Part of a small language model's weights.
Size: 8 layers, 2 heads of 64 (1 for keys and values), MLP 256 GELU.
Architecture: RMSNorm before each block, no biases in attention or MLP, untied embeddings, normalized queries and keys, capped logits.
Training: a variant of SOAP for these matrices, 93M tokens.
Each number is 128 + 24 x the weight over its row's rms, rounded and kept within 0 to 255. Layers, rows and columns count from 0. The size above them is the row's rms in percent of the matrix's.

# layer 5 MLP up, 256x128, rms 0.288, rows 173-183, columns 0-63
size [ 94 105  93  99  94  92  94  97 106 106  99]
[[130 126 155 150 111 123 105 152 157 114 124 104  99  86 146 153  67 124 118 117 123 116 141 141 111 171 121 113 127 149 152 110  79 129 147 133  93 148 162 110 142  96 166 102 109  88 133  82 139 127 169 170 156 126 133 186 136 146 121 131 127 124  78 132]
 [109 127  94 140 123 119 136 156 152  71 125 120  98 106 111 138 134 124 115 100 139 119 131 115  91 133 127  84 144 195 123 110 204 141 124 134 103 152 129 186 132  71 156 118 143 127 135 130 145 124 112 106 131 134 130 129 131 159 130 126 103 108 122 140]
 [158 158 152  90 100 163 119 115  81 133 136 135 114 129 104 128 146 119 164 135  78 137 122 142 137 163 138 168 135 147 148 150 186 143 128 183 157 117 121 107 144 121 132 150 137 130 138 149 122 121 110 150 135  96 127  90 150 127 136 128  89 147 121 152]
 [130 125 102 137 136  98 144 184 101 150 115 141 118 131 134 150 106 113 134  99 120 130 136 167 141 150 130 111 143  88  96 129 121 131 157 153 130  57 120 153 187  74 112 135 113 116  77 143  98 134 108 118 127 106 144 122 101 151 119 127 126 119 119 129]
 [110 145 127 111 128 126 120 134 129 123 116 117  89 129 114  97 167 106 110 146 150 116 109 119 116 159 114 132 148 113 156 142  96 125 113  99 166 122 133 111 110 163 157 152 109 149 145 153 143 178 136 167 125 120  82  90 168 117 142 143 155 147 107 103]
 [166 118 158 132 156 166 128 123 122 150 149 145 127 126 107 108 132 156 120 135 140 111 174 149 113 161 156 129 153 160 146 124 116 161  95 102 124  88 163 142 103 142 141 169 115 136 145 153 154 142  79 166 143  96  87 140 188  99 140 137  92 143  78  95]
 [129 151 149 111 129 113 110 146 153 127 119 175 120 129 106 119 126  96 111 156 123 170 151 135 105 148  94 127 121 148 155 124 126 121  94 129 128 139 153 138 124 123 126 158 144 131  78 148 130 126  86 128 106  59  98 115 115 101 141 119 130 121 105 163]
 [156 108  87 133 109 153 110 109 163 124 153 124 156 157 107 155 112 172 107 153 138 176 152 132 105 142 119 131 152 149  91 106 138 137 109 137 191 134 126 120 116 139 171 159  95 152 114 146  93 161 100 150 116 113 160 166 130 118 163 103 137 119 105 109]
 [ 71 126 103 138 100  99 114 132 172 110 165  96  96 114 125 134 145 113  82  83 120 145 117 172  75 142 127 108 145 181 119  74 114 143 121 133 147 127  92 110 160 192 127 164 109 117 128 135 147 112 125  84 138 136 145 171 134  65 140 129  98 151 124 138]
 [147 136 117 134  94 140 151 131 113 136 155 127 146 104 137 105 151 161 138  93 172 142 177 112 163  91 135 142 134 119  68 111 138 113 177 157 129 148 122 155  81 153 127 138 111  77  85 119 156 105 136 144 101 157 126 134 141 111 152 107 148 133 149 110]
 [119 173 105 131 150 148 125 134 165 111 108 129  80 152 140 141 122 107  95 129 109 116  92 117 154 159 154 149  55 117  95 126 122  93 165 118 126 152 135 113 115 127 138 128 105 141 110 149 124 149 141 125 115 135  69 145 103 143 136 158 137  90 128 156]]
# layer 5 MLP down (transposed), 256x128, rms 0.311, rows 173-182, columns 0-63
size [ 97 108 102  97  84  94 106  90  97 109]
[[144 125 154 127 136 138 109 105 145 156  87 144 160 127 154 138 124 163 150 130  77 160 122 128 104 142 116 154 126 111 156 132 178 132 118 124  92 143 210 124 149  92 110 107  94 137  94 108 105 129 131 163  89  83 127 108 140 168  94 127 130  88 132 161]
 [177  97 133 135 107 164 169  93 169 137 120 121 105 152 124  90 128 142 122  94 133 119 190 119 152 125  92 137 182 149 136 119 163 165 160 111 108 182 130 120 170 102 145 122 179 122  95 122 121 132 130 131 104 131 135 120 150 150 138 137 124 118 125 101]
 [104  88 124 144 174 144 125 147 164 113 115  88  94  84 151 135 108 130 114 126 198 156  97 147 162 124  95 151 151 125 147 116 130 161 147 110 155 107 124 114 150 143 172 125  87 145 100  68 150 143  86 160 124 114 114 148 113 135 146 150 142  81 133 115]
 [123 133 146 138 128  98 137 152 109  99 100 128 125 123 146 131  92 120 126 164 148  84 159 122 106  81  74 104  88 106 101 148  87 133 154 150 167 123 111 160 111  70 122 123 131 163 135 138 108 168 143 127 106  78 150 125 146 136 145 150  88 157 117 147]
 [128 127 116 140 181 138 107 118 105 137 126 143 169 152 105 127 135 121 156  88  79 142 112 153 171 103 108 122  94 112 116 168 146 167 148 141 137  99 113 135 134 143 106  99 102 146 135 136 108  86 109 114 163 185 153 108 143 162 150  78 112 134 158 131]
 [122 118  99  97 150 151 137 109 129 149 114 169 127  86 172 132 132 141 133 133 110  98  84 122 139 145 104 214 115 140 157 118 109 151 131 132 121 129  82 109 104 133 139 159 129 112 140 118 137 136  85  93 130 149 113 146 129 166 137  95  96 147 101  71]
 [ 87 105  94 134 109 113 159 133 140 155 103 125 175 124 116 119  96 140  98  85 171 108 147  90  99 170 140 117 131 180 145 136 150 149 130  86 135 113 150 117 101 135  98 140 163 107 111 139 102 135 125 126 132  86 127 137 153 132 120 134 155 115 163 133]
 [167 104 150  94 129 137  88 170 114 155  89 110 130 115  94 149 123 123 145 120  85 149 125 129 111 163 107 126 110 124 145 147 149  84 160 129 129 171 110 142 139  97 134 116 106 132 147 132  91 151 127 163 153 143 129 123 129 159 142 173 103 116 162 119]
 [101  92 130 105 138 119 147  66 119 116 130 126 126 128 118 143  99 155 128 151 113 141 127 114 138 155  99 138 115 119 140 139 116 113 101 138 131 137 127  88 113 153 130 177 101 161 134 108 133 140 160 152 108 135 113 129 173 150 131 119 160 127  81  74]
 [139 102 129 170 131 123 172 144 124 141 162 116 141 115 122  89 136 129 149 127 141  79  85 110 155 136 114 155 111 135 110 143 104 131 116 167 104 104 113 141 168 153 121 143 154 117  83 122 118 112  99 129 148 165 151 108 142  72 148 165 102 151  65 121]]